python train.py --num_hidden_layers=16 --attn_scale=0.177 --init="uniform" --weight_decay=0.099
Each number is 128 + 32 x the weight over its row's rms, rounded and kept within 0 to 255. Layers, rows and columns count from 0. Numbers have three digits each. The size before them is the row's rms in percent of the matrix's.

# gate: layer 12 MLP gate, 1024x256, rms 0.115, rows 890-924, columns 128-255
# up: layer 12 MLP up, 1024x256, rms 0.118, rows 890-924, columns 128-255
# down: layer 12 MLP down (transposed), 1024x256, rms 0.109, rows 890-924, columns 128-255
gate890 100:110142120173068159068094122118149139120087126082116133108153124144118156097130111111116138110149087117186086031117078172157172128129147153145156144103109172121129122124185062091118169107117101105193093125110099162110079121100104139096118157114165080114107144179137125171158087068096149177147103114134081085131144163154142127145134131164080178087113196131149103082106113101094160101057
up890 102:082189095121137170146187111105134141168110142151190142132115121132144083156159077192121142179147157105141095130103195088147077172107160076216145159180076111146060125128110124163090146085116122123108092192150138057093134156107125132108080136116105117135157143125145168118163095097148144141091126129103122123145171138071120075071157143158131091130074151151126079121104133202132088149094
down890 095:146145083175055159117120110085120148125116144108158133187128127125106121171134104145094162081051096164116101092112104146054125153123119154123100088124126154130082093226117216118114172126141149082139191139135150181171085118091136112126152147153164133120140108184157118140129115137166176113123211133195077066092089114118124136172142103133125151130148129191160125127090104153140127104139
gate891 100:075189130122160120081163075183119075111159161113082205182182126098061125124114141132100153121175087133148138124154139145084127128146132153192118142129158144110134121158104131093121158165102148133066085163097142069169121174090114114104160119104112127114105121140187097143104075097103166138155131128125150112126191103180138141111196173090116091113118098136130165113171105147085121086126
up891 100:106159095132154109138093110108140117185121211102166090177116179089104189082152139151139162127108128175114164108139107175098145080092086137108078114133183114128119096161100158142140116145112123122109147119112167067157120103127102095127107134139120109108138144183130126115123086083128155128184119083127139065230147123103151117147144145103090054133098126120163168151140086123070120157086
down891 098:192139155120185166110106102120149110108123124138112154144118179112180141176226153176118144167192142133172140119117132132179153129126082090105145210118177154128120105125076136151127121103154093087158126131152104135160123198151183105133146125130147052113125122172195143123095169194132160103101139133139107155077164171070130099146109159102072151080181157171125131108138157150147105184073
gate892 104:170108115224122113104176140178126154139093085177141173171075114099072116095136150105131138117162099104131132097158131161132125126132143163113044223109088124162118114097094109147168081074132168125113136140158162186099162133116110120105153120097150168150162135151152155149120154155149095136154097106087137112131131148129149100152109127155164124149146157086178077105146161208106099115149
up892 099:154135215089183146147103168098154067064171139113113046065171081122134067156210138170153088134082135151096122089160140123129143119119141130139119053140106133135113120118124136090093090133059162174069145132177160115163103124114190157132098132110155090116131134089120103099114116052105121066102145107144176180153162119173130125106151124162086080113163167092166151170167125118124143092114
down892 103:138166144097129150129164123105099100174133181159093145141070138172131067150066177101145123132126110140173142116123106130183079166147109209154051144158180161085121161167129116109139130160132170100166081162147101116061155133101120109145089143164123182142150110080144158112115128174133073176117059180149132125045148131152209134149138155133139170168099120100154109120145134155133168136142
gate893 099:094129092175192128141055150130107119148146108107123076122124103133132134094102113111119154167101127119093114140132118195133161119120145109149155161139169146128090088110131190118113116098149111081109141136134118132127157069145096135146141100118130144149110162104134122116173115114158095109055057113112131103071157047071115094126186120187148110085158144129130143116147164130141159091134
up893 098:154162125095129087074129194101136078114130144104170104091131106119151077121122124147058134121006065115149134132116104092127115194123117155114119134173140134162177091170110130141126188203116193119089102099088180171140107116121113137128164128180178153034195137136134126154089079083136085110137163111152076076138127126143146104112152126116105088127140134113131068145086152156102090099128
down893 099:164103129133141089138124163146143170120122152157127080156132077128116123087028126115165078114108085149093126121114179111134182036057107133098079158200086118122158170193115116109143068176085137132167119106099130164090147119193130164093113099155121119127136124113073212155117156129069068116101124111120187132148094162067212081110185126137117142175125098113142082103157131145150147105152
gate894 096:179114124164176166152139111235088137148152143097137167122129134157123080133099114071160174139088107109197148131156086148104180077125091129173179153143121119118096067140153155118120141098099103125115142190154129174097113145152084152144110055138118061102099101149080111095134131097107183108129161092185095162094147084075137123128115108067131104117143115135159087142155193143095146146151
up894 096:135107143130174132138204159163138153152142109133158126170101160122169109070180145100089180152108198129141153160141156132100145094078138084119116085068164057165146083119103115214107162096089219113139181175150125160134166130197167131104105151110127162127154137137096113118132067131099095122152106105156118065115079107119097106137164065153099139180162113125089087107107171152118128160134
down894 098:092073118132111107087121096180095181131147147171140212171166192156147161094103136085147085154096102137135120084125031149143138151163093156100132145112127175129088138159165117072106082120095094167180155159166114148070133122115084125145165153098132158122148177135120157136188185139094184085180142141130158156128057153157120136033164154164134122155116172134129152130096174087099107137093
gate895 102:096143110106141103081147101118122147123055134077114115152114140119087127153136143125133143173175126169075087144132109099176101165077141103143176108133151181134140106063120119124079202103147194173150149108152149034168133120141151128121111123153145134161139183065134128099119133130173072122127105088178188184136074149133128130108160102130171133082082102148174162069152160128172128169119
up895 105:112134110102158095116144077077131149106108148151094124079141136163139149144085103132149124199146148144116108209173122102181122133110081025120142113135093073136079081134146163095171187156113118105117173072155159144063184096103142146112131194117091108139207122116161167104122129072182116111139141107090117136189098159097141113138086143178142101121116135136084135168092161175118181138174
down895 107:117137176060149124112159165140155138144083143095119183131140083124122157103112159140149171134122133156220083120098152147130161146189148133080091136145156145148173190167115137163142136170149126150124155114206180161193168112133135150160109165176063141088108170112135175175091129105171098113123056113153073147104113090126122166117087165110131121108158159171150161093145079175162120150128
gate896 101:147140109121178120096134118120150182129131115120134104181127099189212113116098147212138137129148162108127131156115131082137130196133136165158171110134167200084144107147125116160115116109159161108100095092188155060062085138167144056142139138086149088161144189124143119122106165115079115132145180243062132124076116131145125076156199176136136186096185138118166133147114132123141152086109
up896 109:133191130118118174115160163158149136102081188126111105133133109123143143044131128164126075150122132113201103117137142169141140095181135105132124103148131111120109116153052108115142173104131147179149062071117155131098124149080106138103089158147143109139127124161185179134103134089080161099133150080162157161118122114161188169151131075178137126126151128092161110144132104129176132168117
down896 094:075116116129160140113114090129084063106068156171167151104186146108133132104119107127173125126071079121127115162119115151069170134130110100141097129130140154129176152110098139094122179099181181102131108118137109142126045153127057120166148143135133126051074157186129168106145074142138174148156178095145118121144094181144204110105155112113154174098137126122121126130122163130131160140108
gate897 097:073175123085115115178146182118105139120100106141176168106082129181161112082121081162138119132105086127057197152126127122127089115128103178118115148129125133177178164085132109197168136101123094143046132122167164089092080119179165107125134118096122091089100148077114128123146142143120104116125091165144143127146153148112097165149122093132054116092146035167110157117182149170130121116115
up897 099:078083125140126108144132116123137146098072111182143165145134129148150187158168133160142182125115071121197121188164118123142121118128128138112140162169106118077191193138198062140143093103103125109089150118170107161106159130142088150112173178119110090065154166145109107106100108128068132127154125085130088087156144116109114146135121124070128091138179119156153127155126117152101126119116
down897 098:104085144085147170099119118133147141131155181138130123111098113117123067150076147136153125144058138168083104128222119150115109132158151167135167163178122120167154134115169178161138126149153111125188142072132114079134145109169129144136132152178127089082113093179131117118126140110118146107091121095099117163091157065184078155113166142168051191144082149123140147128132151095221147121112
gate898 101:112127114099169110153148107124136105071155171098126084178130065113117132129106093169123127090140133129147220151165114135131129145092110148173130163114153145093103128116102138178158134072083146155123150163148128142125124144104141179108151111104102047163143145149112151171121110149084110166086151076110094117178094080133154175062127117122128151145107124169132148145163092083143124145050
up898 099:152190157184121146096118113150147173143039110109107141111107111078045116112131097131158136154119156116185176141115159073103136147117142133143115096140131117135154124141102037095065176058080120024110096118131175157070131195121165112130104126186164125105124086129133159078078120131103151137063165166096082158076167216086141076147126130103140138159125131138140081128144108151077094154123
down898 106:077123178154147149161186092128130104156100063110142132121152146093201134073121073153145109178154180127133137130168146186174112207159146113165154151124102069115114072195169145174165134100153168142017147084089188111161165139123123110084167163138130160153083094148128120162161097121068130195086107188094161135127107116093131159153060155150104173109166127178089113095107102108142146082105
gate899 098:163110111152176115090160159133094158105129138114129170166042128156097106136119137161155140049165087126179136167174093114187110156128132117127124190198095113123150094059107147123153104087120135078143145161113151100070106113083131117154169137170178133112140062141144138154131135089164114134144165133177093152111103126124144160070173134063143148136133112126176102157177097139115093088125
up899 097:136151207100119102166122095157166139185063104094108157118110132104098152189139171103086142143176088152080127153138152136113138150088108099143136084108206107099143152164112152104157158171099118125192113101145147151163109098121092088119161184156147148085131102108166143100076075099127063080100178105103119147128090175098143119135139133116117178091141123151154150133143145106108121168145
down899 102:139137158113141118119131164121154118150182145098127099133158135129169097118156085044072117142098133131107120130176068196134180126079098129161155091178091080140112156081146113171142173162036134183150133133116134134080129126133107126154132174083166168136181140090101092120067107148062119081161087125082208128083165143149113166110190143137106104109124112102090172184147153117107146157084
gate900 105:070110173080142124144043124154096130110094142100151146067139104170136117117138103230118128109121148126128129125144107104134111126128144156124132091165126139148181062156137146072183098131158187157121157158168114108124145081148124174083114075118103096136126185106161163134123142123146151185085109162112087134133119170101089116099101204127097146115142064095120139139082148125070103090129
up900 106:101113130097082099113186094157089180134130152113119153137129121100122137077080139157127072075132107169119134095169095153145139161119127135177112149159136070062142146131213094142128112149136096164158141156141122127127078135151158156068120087145138100135130132120116047134092125133153146179128153172161118157093144119170175158113103164126137118129193174126135064141104091141076107107129
down900 107:094159105099163091072088146089163143111151130149156108143060122155136094134176085169139125176160109125093102129124159128164162100163102171112153103151150118096139117085136145042116114105150124110124120156130118087165106124179182149172132108158117131163150131206142119124172179110115142100168163171108103061148159144179158177131149106124164121153137091097116106118097120121118090119106
gate901 099:200164156127175154110040143134189132130067088164094108139161091085144128138145091128150133133138157088152114088106126146078120160124163082160081167143093129128086135145170153112212145156105108172105147140139048158160132150138124102067160107123118127152083118068088144177146079136105171155111126092187143110100090101110135182087141158173148120075124109080110098125171105116140172114133
up901 101:183093045140148140121173111063130115154137139160064132173093143160142182057155150150139154139153153124129105153136119095097078115132127106115150127076130150101128087083147162162116086120189107134070144070093162093162155108202119124115172107107110142059095118100147126169124142171123133197062139131150142149124139176128165188104096145176081114135146154130073077197182183127204118089168
down901 102:136054053103161118096133162132173145134122067142031148106113121129110125104087122158141108157108151139111192170145078136128181082156186107092158132120097153146121127197100093128114150139101173167107141111136134091144130119178119054097159166111119148118124136091111124084140119141157142094163180130073074105140087152092174140147128088054129105156104137153079102135084186127150131155111
gate902 102:161099174131126171122175101101073167106107145133098093113154119106115105135089151139139165148153112144152082161106116126190121127144143082109153144130137155038121100111176151153143168160109103123137148128149138132141124135107137170141187135050139127114175070137132165115103127117107132123147124049085127146134101126117093154144157101196137166171115071147116129119127157070107131092094
up902 096:140102128139154089164116088136132091076127114186159122145163058169102170125167162135194120099138127162104149162091110136095108140167106166160192120119128181107102154106100082107131117115153162190114154160168141173142134138170119193146109105124130154095099115130157129152112175134121172137154139133161112135143077084097152135098068182128153112123109145131166130164124132104106130209128
down902 101:117106132065063119127126134141185121087181149123141166127137130170121180193093099071148152143092111139171141164141100097114124145084160178113101116056153127139143165130143133130114125046150057112150170094145094110124117098126179152098083091164086110144124103035113192127086133131071079082132116103077127151119133161116152145138135077144093151124182142126170165107138181146121178089123
gate903 101:212116122063076164121155149120113190142139138120067123142198135152125167154141088144128111094119107123110117153151135180112207163126049147132169118123172155140158105120135113129135183163088137119114088126101075081158183116154089134076079165113164114146058201088083141172123168106102129136159121112140136149117136146118146200021200122098123149126133112104109202173100165117156175122073
up903 098:121083109072146141128100125155140175164166111181085148128148080164162093101154116158096100143114166065124112147143118073155071158138101062102150073136107112182146155130105111169081123126157139128117121113128142141148113148168160151121128144099115165169104134101139085108078156070152108127142113097112153122114103107169168051128134085149105137164156171123031101094170128159113073097150
down903 101:106173125173119162180158143132083135098112118157135083139198154133144130120119168160102190115127082115146131161113108157189136174090146123135090160107081149158116099138149136146118122095113079120179116112127133108096140100130126141130144111071162186042111126131174123139146153067132082120100121090132078161161128136085082186169176158145170142081163145088154156136161174103090091113077
gate904 099:121088106136148087149175161183141086113118154168140124126133137092094176134067114106119115166114092134106127113148187115086082126108165119132148132121154130108146079137082108207111093089143160082151124146138157120127098087089193117114111186171125183126139118074176165123094104124084103051129103129121068096079138116125112136117153117102130161108144116124130088156174184133095124081116
up904 099:126095161130121118036109179113162134089157102146153120133106099086134133092131094132079158193155096155130102129117189100152128117139114159096191168162161124152158083116173134205091119110094123110146214115117130114146159101173180118148164120177079117096105112119138134126202136143139180135146149139103143098144065109037139104159157123127150139123078072120173115145110117087132141116112
down904 101:166071095087120095079154157144143139106096118082119176109091168144060166103168133202089171137140115103110081108079160075126089117135173138099160154125130122179122091137110100112103084143148095116141176093185210160081131147142123130096108091172089100144098117084117084189138099127192124144153051173110164140096105105113096157158136122129207081130125093172049146116142107167110143061126
gate905 099:100147126118109110129080103126022111034158173175158147136150093146131080102099143129171145139128070138122173112132166181114076124114125113140145136134122121113145081141102098126208120170170123174173134084152133097116146117182145102135136073112129130132161175122045178204141049187101117145102167146119203128131083128065112132134136161172195132140087100161128151122174180091077150125126
up905 100:182115156072125131093108097147205118141081143139101134120128062092120104112132147155087085160192172150125140158146112202151148094179100090131159181128159123166104081109150125145186121162115101135100132158073089156158110150121161119095113129139125121168184171200090154144171105100192097120179106149149133146169117109143128079096138125125121151102118169132147144141111117180118128109065
down905 102:132139086133181112152118130094176179120163088102182106128105106137127158092128200146089124115133169134109139059105155080074134107092141044167140157054085154154111149118101145188154093124068106210125107130115129130127127139176167117161163114116141130131112159114142138152156138157143166101121131170085085163125116132093179114142122142078092153094149120110154195098181123145171133113108
gate906 093:130174171075111117125118110101118172149156139061164128183107149160129141095107144138106108153088157138088130084108127154150132051156167092091140108185161123104125194161182137105080148178119108091094120091168154200161127133090077174174125149089161129112099131116169141120100110089123125134113091123100110106087100159144085171106124131138142175167123096147133121082175125105180193088159
up906 097:132176117138146119051116098137155113117137143108157141135169122190116116065135141139133143149142097143139147145135093180106136097120130126111128079152066108166122125091181082105084088157145098097137139153150205163107113179108123075145167110188158160105110162150153172130146186083172128063158104044133149117106105076148165155136184204172093182155120125099144118180102114068142083113138
down906 096:161132169098179123099134195147158100126123126184096169078138152099095138127052150127155054123147102110099169158102166095111050135104169078108137108178176136144142158129119158109139146120122116104063106153037148086089143082143119107155122133157127097172109159173128125159128146082185100074089160185120157161107175096143155109101160171101115160087098097113096088173138125141181127136133
gate907 099:137100104129171152125128200142144115164108134129051141105146098126136113079180119152151080133123151124156146129096071129139115121125139183100173122121144107105107066150090132135189119091141136143083096108138112105100097147111158112099071120153118108170132125113128130155130063118118126134075147120188107102026126219122124124124080092114147126131135094167158091117088071139105143107126
up907 099:180082111107132196168085128108119100139167058097166150101158115121106090088040127162157148124117115125123063133125103095129132104083096129115053135147119195121142111163112129180068135123132117147086137149124142074056085098097103086089167110140134163166156119081089183135155111112145110144125107100146151128101092126186119082148152140126164139109135170118127080109108133131136120143133
down907 099:155161153111071076156094104126099165128143160123143161108174123166168170157094123094124052129121096111137063142137138162129137140129152178106141086161143102108097088157155146118126145108170159185141059155075171175122142106120164146117114153123033111141105141167132149145182075193173136100144123139157131138138126149146154172106099130055142083188113135149184139169136068112143090138183
gate908 097:136160088118120097123087152110117133077090124146130098117115164163155115075142102131139159094138095144104114165112076133129100135121150152152160057124146152112167146122172132124108170151122170178127173148151053069130176131152117138124155134184098119128115124130149179181078126078141095125116099112120130140138142062159152169106081108119122154069145108166103199122145097174103081146147
up908 096:100075137181106093137164145159117159102161075171081076124180139178160106151130097150145129129166161139135120104077100111088102122166142110138149144115120169131156152136084150112149127178101146121100153131110097135124117162177096160109161148116154111120107039151140179158153145167161083189140133172143170128133145123124160180147120150076088077089142076149154134101150087108077136086083
down908 095:126108122146143130088109124195123107142244206145129056100099115120096124140175151153165107094148101127091144214161091172153106182114142099097159126169103136135123086089110136178097145134136176102107195114128169120159146105180081109093152113184081155093166128154091050114080128130142150091167127147153112112129155140095106154144178137106131154138170117089157131099176118123147160179112
gate909 097:165108056110152138114063135092127089167137138106100119159158143100170131114125048056160111126176169151142142181131156138182125180136170086120131137154160170152117081116081167159147139140132188134165110104119160125095185133114158165106137126095083159162099142109154114143131183111109129115117097128144126064152161129154136097122122172158147165095130107148215099096120137097176115078176
up909 097:211113158113154147107119147181099140127154141123155172146108081211112131116093165183104107102153095133086119164156155103104103127096072179137114174172157150129199140100134166072089077149098126156133141146137131173173117174116101068124098117174132194144070178174189165144145133105107153129141112141142058105073130110117080073123154093166095105151101104139158128126121112172113141184115
down909 099:141132114100138155132114114155116090143191171099108113106117150116073119114145163113113136061189117090082063140129087087104132156129127167097146112120103068142112123064156104135099156117194123172115101166105150157172102131173131085159130148121168120076057160151168155166026168154104155106191125138135131145109126108147112139118152095086155172137048099117174115133155105158126102158107
gate910 101:121112174160118130128168166133089118116105138138109100129137108129192108088161155079066183104119204148198058108184081143124135099149037135131163180127121115089169100135074088117121144177087114175118100145167120086155137087152132147198107100127161040119113137110121123114136120180133152129111114148124130108118152120149108158152112136175159127110099153122173140106085135136142171120136
up910 101:127079141100124097092148125097192102078126142115128116119169138076139124073067138177092129086106117103110197088173078146184193130115155198104132119094114124054143155178170145118144114191101171144141080170161137125204180143182108104105129137110129102092115124192130127088147111111114126133129112083106108125149153174132163140089100088140109133123119134147097124093087134140142156127125
down910 100:117163141105134181089143092207192145169156108074096101094185118150138165077111127097183127092149127156111107150133154174100147168107161168155138121110207133167174183124127165112098081125129093162106164099129104122120107100151145163108193183137090086130121115094088129172099124120133119109134115110121168132134183116127129152117082115088123158073131106180129137146111141151131164109171
gate911 103:162165104142135157125151187075090089113133137090142086103130121147120095116112182049119138118107064156116078188114143090147144073154178092117160188202162120178087118104098145084075098129149134103129123159124113171175118105099147147033082101141197114146112091144119084112087151068164155170131057087123121138099140082146121123142134173113113116133092091159135103188139099142108187082113
up911 101:103162196126138116144152135167135144147153106139131108106114133151114102138133162106084102113119120086174146128129195190126163140174113135152170151098159160126112181164166100084143160132142129134151078172113141199138115139128090081115143107096089130098097132101134119108148204148105069120115171119128113070129120146139130127049192133113148139129129114081187104132134104082156140168115
down911 105:132156130069125072120110171110126130119118150149187046161118178108131158154123140137140151125124168108098063184120142181170106226178144099139086122020171072130121117105115121145103083153122097117122141133086173142151107062152172116090097088150120087132157191151133133137057148104115125195097165125159184160126127171162120089088135175070135117170174103126132110129170147134138107158153
gate912 100:068126142142144118082150160109115130111125153128118071073107150126132153146112178165158090144086154173130053112183105201121141107134111106086099132114165129127074122102132115120099106078126171144155158135144126136198180119129086113080163109119079140111186142090140067117207110127156151140114078070172058163148087092162159135174181134130197152152148144157165156093119181135106170124092
up912 097:122200184119106088157174095102099120081181102050119057094094129172148162157124158125133098170141066123117068109121071135123113078129134125116181121148147084110114073172090129117147077144156134121074117089190130109143131101112092103127154120111122136104174096134121126082217168130090197096131079122146136075144106087124149134129125182144135115118146157152157131088087120137139160055120
down912 098:151152117111220142125167151117142153148121111142113128115079113146126116096132153143099116115198168143120126199225147139156078163108173180122097110135166106118162108094102129127149112100132154138186128145147132078116154110091087173101118126113149127117170109128104149150123195128116154137172123143133059125124120187118118137159133126173030155149164113108172083082153111149151062133161
gate913 101:182150130116140086048137127125130103175151102102141125132135168088119178116103169126089179164125127160150133103102162190154093164076124125162207152100111136101115143049151144137148118170153144160088148107100104090141131117100107187112127138089164147199128063132124158154103097104115116125183128088135138125138104108179165112139113117107145111129110046195101167076181150104149078149110
up913 103:186079106164091115153175090171143101088122101083141103119146101193138141096075096163140071152167085164150117107122151116150135146099109093155107174163080096178147178136137071102119148144137147111118125129085137141154117110095137111118084182148157111157139101136158111137116120127154119159160114204118105147071135103077126080156117132095160131165152141195125119080083147165123129129102
down913 101:141131146142111156083103117131127186133138118118107133167159127183191141118124122116110145093152126057148143098128145169149102115142076103179131107188113128087158165148144110117131100105136132112075071114174138118126103080048121140101101161065144143091084181142165074129150186193131101122114106120167105144162208152099115125079153128113092145129155064119128084110162160118189119072181
gate914 096:177178138136103133109121177174133137132127126138102153169187125112110090069097119139176098107105151097123132178116145130042096125143105156155110116116128121159102098069073147098143044145168148107154115123123096168104044130109076117155082122157137164163107144174140158119160160119164142130135108110092140110119113145148148168180114120091078140150129093197116137158210094163100098125167
up914 101:186090078101135130067111108129141094108135140105120068181153147120130070135096084096116110097114138144121061094106176139138079154094113128148170115114137149156051122101102153127162086149138108143172124112145185095125122144067120144112139168185181183169125144146115087120208154108104148144163054106098111120133141158114079145153130100212075077219144109085144136166118112183159079139145
down914 097:092155109160100131173133124155087069146132178118066165057166107158131106133170161131149117151147139163139100077152116157160148164214169092141107211096134134144116119125144101133159206116123081143154084131124167176106135074168149100177174125136113168098068113129132158113108129161092070126126138099162140160137166128110072071081070126156139104063060183144155107169117085166091108091115
gate915 104:170105132121093120192168162109095115172157126128125149097190082167147138118115112133137127084164155099178140159076132115158110189108050139204056130098095127074094201198189138111117196113094148188112084072172107100121125122153149116120159125126134116142132143091092097151139102098110137125178176062167156090113158136113124143084122153053093149085113139115113106084147146096171141127116
up915 100:103155135079154137099179076133112150141149137066132172067140134147213102146200204170144166088090094072154097129091141155144152156103109116131048125123118150101169128136146151123172132139079109137129121163158150137136094167083110136121107110149114154219136162172172116166064161087167070116139147129161115124127106153124084142197166118139105117102180120117102170113100123132194118106131
down915 098:140082160113144107170155149121107136065155113120184197186145121138163146122080191154109121164132099079103121117143121143126074155151097112167141165126149153136106183129107128138113149075151156102165160117146096193085176147146133094114143135164109115099091118163119083138116044158178163166187074083141157127138113110128099134125146063099110065139108137089203166128143113121077077108098
gate916 106:143188090105082139175157115068143143086096139155169132157111218109122139097116152106128154104132117153143120143161187150117123143128127139195150150135152111150146174183139136121136102200067157149143193173090169095160152120084160155112189147125072100099163182185107139092152130085115154154087160124131113135112171124168119126145070140106050065113127110162121138069096145161139134113155
up916 103:143079188048121145107125168131194094096107204107080118122115111134145072106152208172151143054148149113092152128058122172070120137044140159144161163090118113133090150176080151151126146105099115139099213089101155225117067177161129169132139077100170174136120126112167137134157133108115105143091147148054160130114124085129179122140120106151149164157148131062083159116076118171125151137183
down916 102:106153179142142141089121124110100087118067107112152166161140137158113112125149125092163080120150133124101184106149149157133098179126158096136170115075147195059132162079153164153123168114116107126157102140100127145097127146133066088117105110155144160120107147149057110177116127110127148165099117119140136141188170138103123100115088165078080157060121060136088111118079170089127103145137
gate917 096:149170080148096137109139115136102123150095170068144121171139041082174142129149067115153105085046099136098147156171119086161064157156129109133132055149123093124127105123070083161134141085121154135099118166124096120107145127127151158138104181135176104093120134100122159132072113113180162117139077070098123082121122176121122124118191126116109114105118121172136118112137107056104217109099
up917 096:124156102154093078198153171115098147140140153129129082127153151061166150107120088099138106102109121088156122156141111149170166123167092126165164152106171109155109134113104145095090107113175164137084180174076115120152204095170182138139152141129174112094140090122114121059136104164140139088149164119120092184151167153130113126148114051103130167150084114172113153079107146093100136133100
down917 100:133110136137210118131185139119116106120104127161134131160147108100083154159115107068140133091153171132104079184122151139115134155092207105140163124168151030156165111077146144116161090173110141118131130141122122163087141156135128107117137109159111107155108180128122101172142073126102101119143099102086134174175172108156147138151133156134107141178214126107123144136137101096134109113161
gate918 102:164099140053137095094152138098129081130110131105107146117128081111143175132127127182127141132113105122157133127159112068117099196107112093088155112167116122121101124176164134150140176093113123173164151116123099124171069123078068160209119188125107144053165165087143129172111092117141122170129123132089164176134181050145177123111087155120125130110162082138155135138182152194153163106169
up918 103:105124114104131177107137110116076100091162095103183174168188170155129104106052165140159145131149155130156127150062139168113146147140104096132088152054087167099126131122094141153097149129120165118162124116116166162117162189147124105054144143103103080143118107165154115158137190083111145102170165071115116134094108132176106125156157146138141132105180119083128129113100138180096123120146
down918 099:133140148028102131118077158069083124105108086097163112173143090142108170138102107145086107073135108119121119087111109115094150141124090140140107108099122136117130077110151111100131114125179091176132146146056156131136122158150134157110141143128092117111109129182107100175109100164129149131089097139084122119118140165100114200128102170092113132134197152141100131081183087132134182119183
gate919 103:174188122143098127038087116112115095120098112123127114166137071117153124118110155169137089083152101160102163181108121113135091172106115126153113157180125142155165104114179102107115095104105099209142149090068181140092125120117107158193141149134131070139078124145130125105152158109152088139118126115139116102104098151120139061163103085140176141131091139141135098133188153124133157081162
up919 105:151140128106161179126143150105096176126098129119105142090128099058144104146140112143115161152137119105133165082147157129076180103088129144152108150132115108100108148126175097098196172098149106105071093130169064137194202147097106149113107141149127193107032147200116125101120167158098137163101093152124121178158112127095176145081149088147124097168101114151177184197126125140198073129130
down919 102:122140063162083155103103084129156152122153145083092092177130115170144146151133095155184088159101120154144125120085173162064125135150078134114129052106138079110063099145119097077125118139206097104147103149159106216178158145115131110124115145150096148175192111123165109151174099105123087158162110143182103154107141132118131122072158137171137119142159173134107170135103152091107113128192
gate920 099:125092177048081119164138077110125115131148085108119164170098092114140151055140165129121097167148125138145142146130092082117104102145109112189114100134137123166090091180113144121122160115121102156137121159165139107140157186110149135160089139061107100179095104162118128172113112128090143095077150133092153117158111149113158082135091114113139153089150138134145112168180124128060104157151
up920 104:123220119103165152125140159098087130083167138148168110150129158151137139110140110195137090122167097124111099081089137100093120182175132129103079134122157142143092104135100120148112149160063109076159116132127095129087085097139116180143165117154095105091096134154146114155150157073113160151133163093143121089206116106199095133102087093131164115153138130163179161176175091162151119114148
down920 110:097131086139123133119110169107184174074153106123122088125111126179091163109145140121156158129125109133130151138155139120107163070167158148143108114102103091106087139105160132100162140126114125190179104107151116101128129153106062156185156131128152143172144095122158189140066085152132118175146081126141144178169112117188088099181097114125155126098208113120120127112149163115089189173091
gate921 094:172108163164159119116101171164072189105113224158088126125141164130101132132140116148072110143110137174118129080090144162111122143110161101063132166103204160118147091152144118052113089134152152125160150103118140153128158095114106134108137071116166135152116101096121068114151173152174124168154137094161097199095114132113096121186104140083113143117122070157075124072107172131158115139158
up921 101:120041146167136112153092097104121122093070104086083079099125110134126079142068065145102096080131117196163059057137094109105128125124120116110125123132123160109109184135123112117142208137141141179168091150151140100070063086127166158155113117159170127122137158056167128092119122133138100095195157116119130128123135159139120116082167165136149054121130112111146142139109118190125139137129
down921 090:157125168062147180157132117129181131110090142085120114131155122099146158158160103140118092110119164138094121110133107164121051058167130105126142121131153140161126091076122066166131102207111125120101114145119123078114123132125107212146088106108180157080103140142126094150122126104189078115144088100203198108137136097137173154119107199127100124125151127076125147114135174169062159133087
gate922 093:136129111131119122144055083116176176132108120152136139104104086094106121119131098135115097158111127112153106140159148079119134113098172111095118112089119101118124155118101102166146125163105154110145133129175129122117179105097063130093177119053113151143183138061157200115121109069191107128151172133130148066093147172155165177131159093136126096072081135129098111144165121152132157118163
up922 094:110185182166170106138187111098084159125162146112042123158155221121151081133164109075090090234144140128100151147163101117154158197071095133113153122101136099118089156150136152116112201132121135129124105130121148131073133165086081155165151113094142124117117120136135159110159194136161134197139110118109137165059147149133112094141103111123154170128175078127102159130137088146093114108092
down922 099:112125041135137149176074124121134122174156147112135148168122145104125137148074124148106101110126131133138175154100149122103107111141167120096122066098150076062145121118156100173128149062129111139134146095136036160106177119138117134177120113180106230104140095118095178107140132137092080121113053136107118165142088077104038120150078134164132121119124082152107153141126118129070117116121
gate923 096:167102127139178112125122082138144117118048108182193097155083135093081089140078195103082107111145132104174146163136155200143117151121171157077124167068101119158126160151129093119122128104171136141125115113139206120146069095146074158149119189102163132084171179159132146115102103113077153115150125131116101100094079156125123185132150144111173172101110181102090149179096112140126109098119
up923 093:169171194133116110168081150129092127095132084164125121096102120072094128137182101130127125133149148106113133128168133100158150077153212123102140132127131144151165074159124132145134131119145143104163168163071071195106090077117142086133084114102076090147043087111118141126108122119138131081155110140148119146128133132129112091140122077129111057132085011106104139144101121098166114127153
down923 100:221159059110148103100106164122122112149155117141150119160100147114142126115079138153129094111203123099122112177138126079118094142081146161131120082136098114146130131114141095168126126115110180158130108113166149131195114128098113118091113125130154078135161170135142152075098141155088062156138129187130160170108138139106154116139098092112121156145109136172120117096167118130177162120145
gate924 100:190170093132096119076139094157152111135079101100133134144077156080134094074118116102165124067111080144106113088150099117099145120153066118147131089133106117152132169158112109127097134125136076134125170055162081097081072144140138111165097146118172101120119158130141093106112120086108077160171155167183134136134136104111176196090192145117160116102144187135138136097184153120150136151114
up924 098:133144121137131138080082134180141172099089105154144119136093131080142083057090156136128096091133050190154173097175098065128165177155154165132137084164183090130112141125123108095095176152179146074104134104136172120068128125126127104140130073102152154135158117150136079134108140127186132125110118129141168125164167219178154107155177107108149129103133176160121148159161156113115114108102
down924 096:094177066155153115135130085110141078146106083163139134098106110132097118119141085131120100176139089107135119148129137137192172127092126132118091157152065104102107167131128153097123137137088183123115175085143143160109121114160126116112120163124175128093105075137055097079104104180128080120115121127142162179143067205166197130170097116124114145132121091154119101104110167116129091167116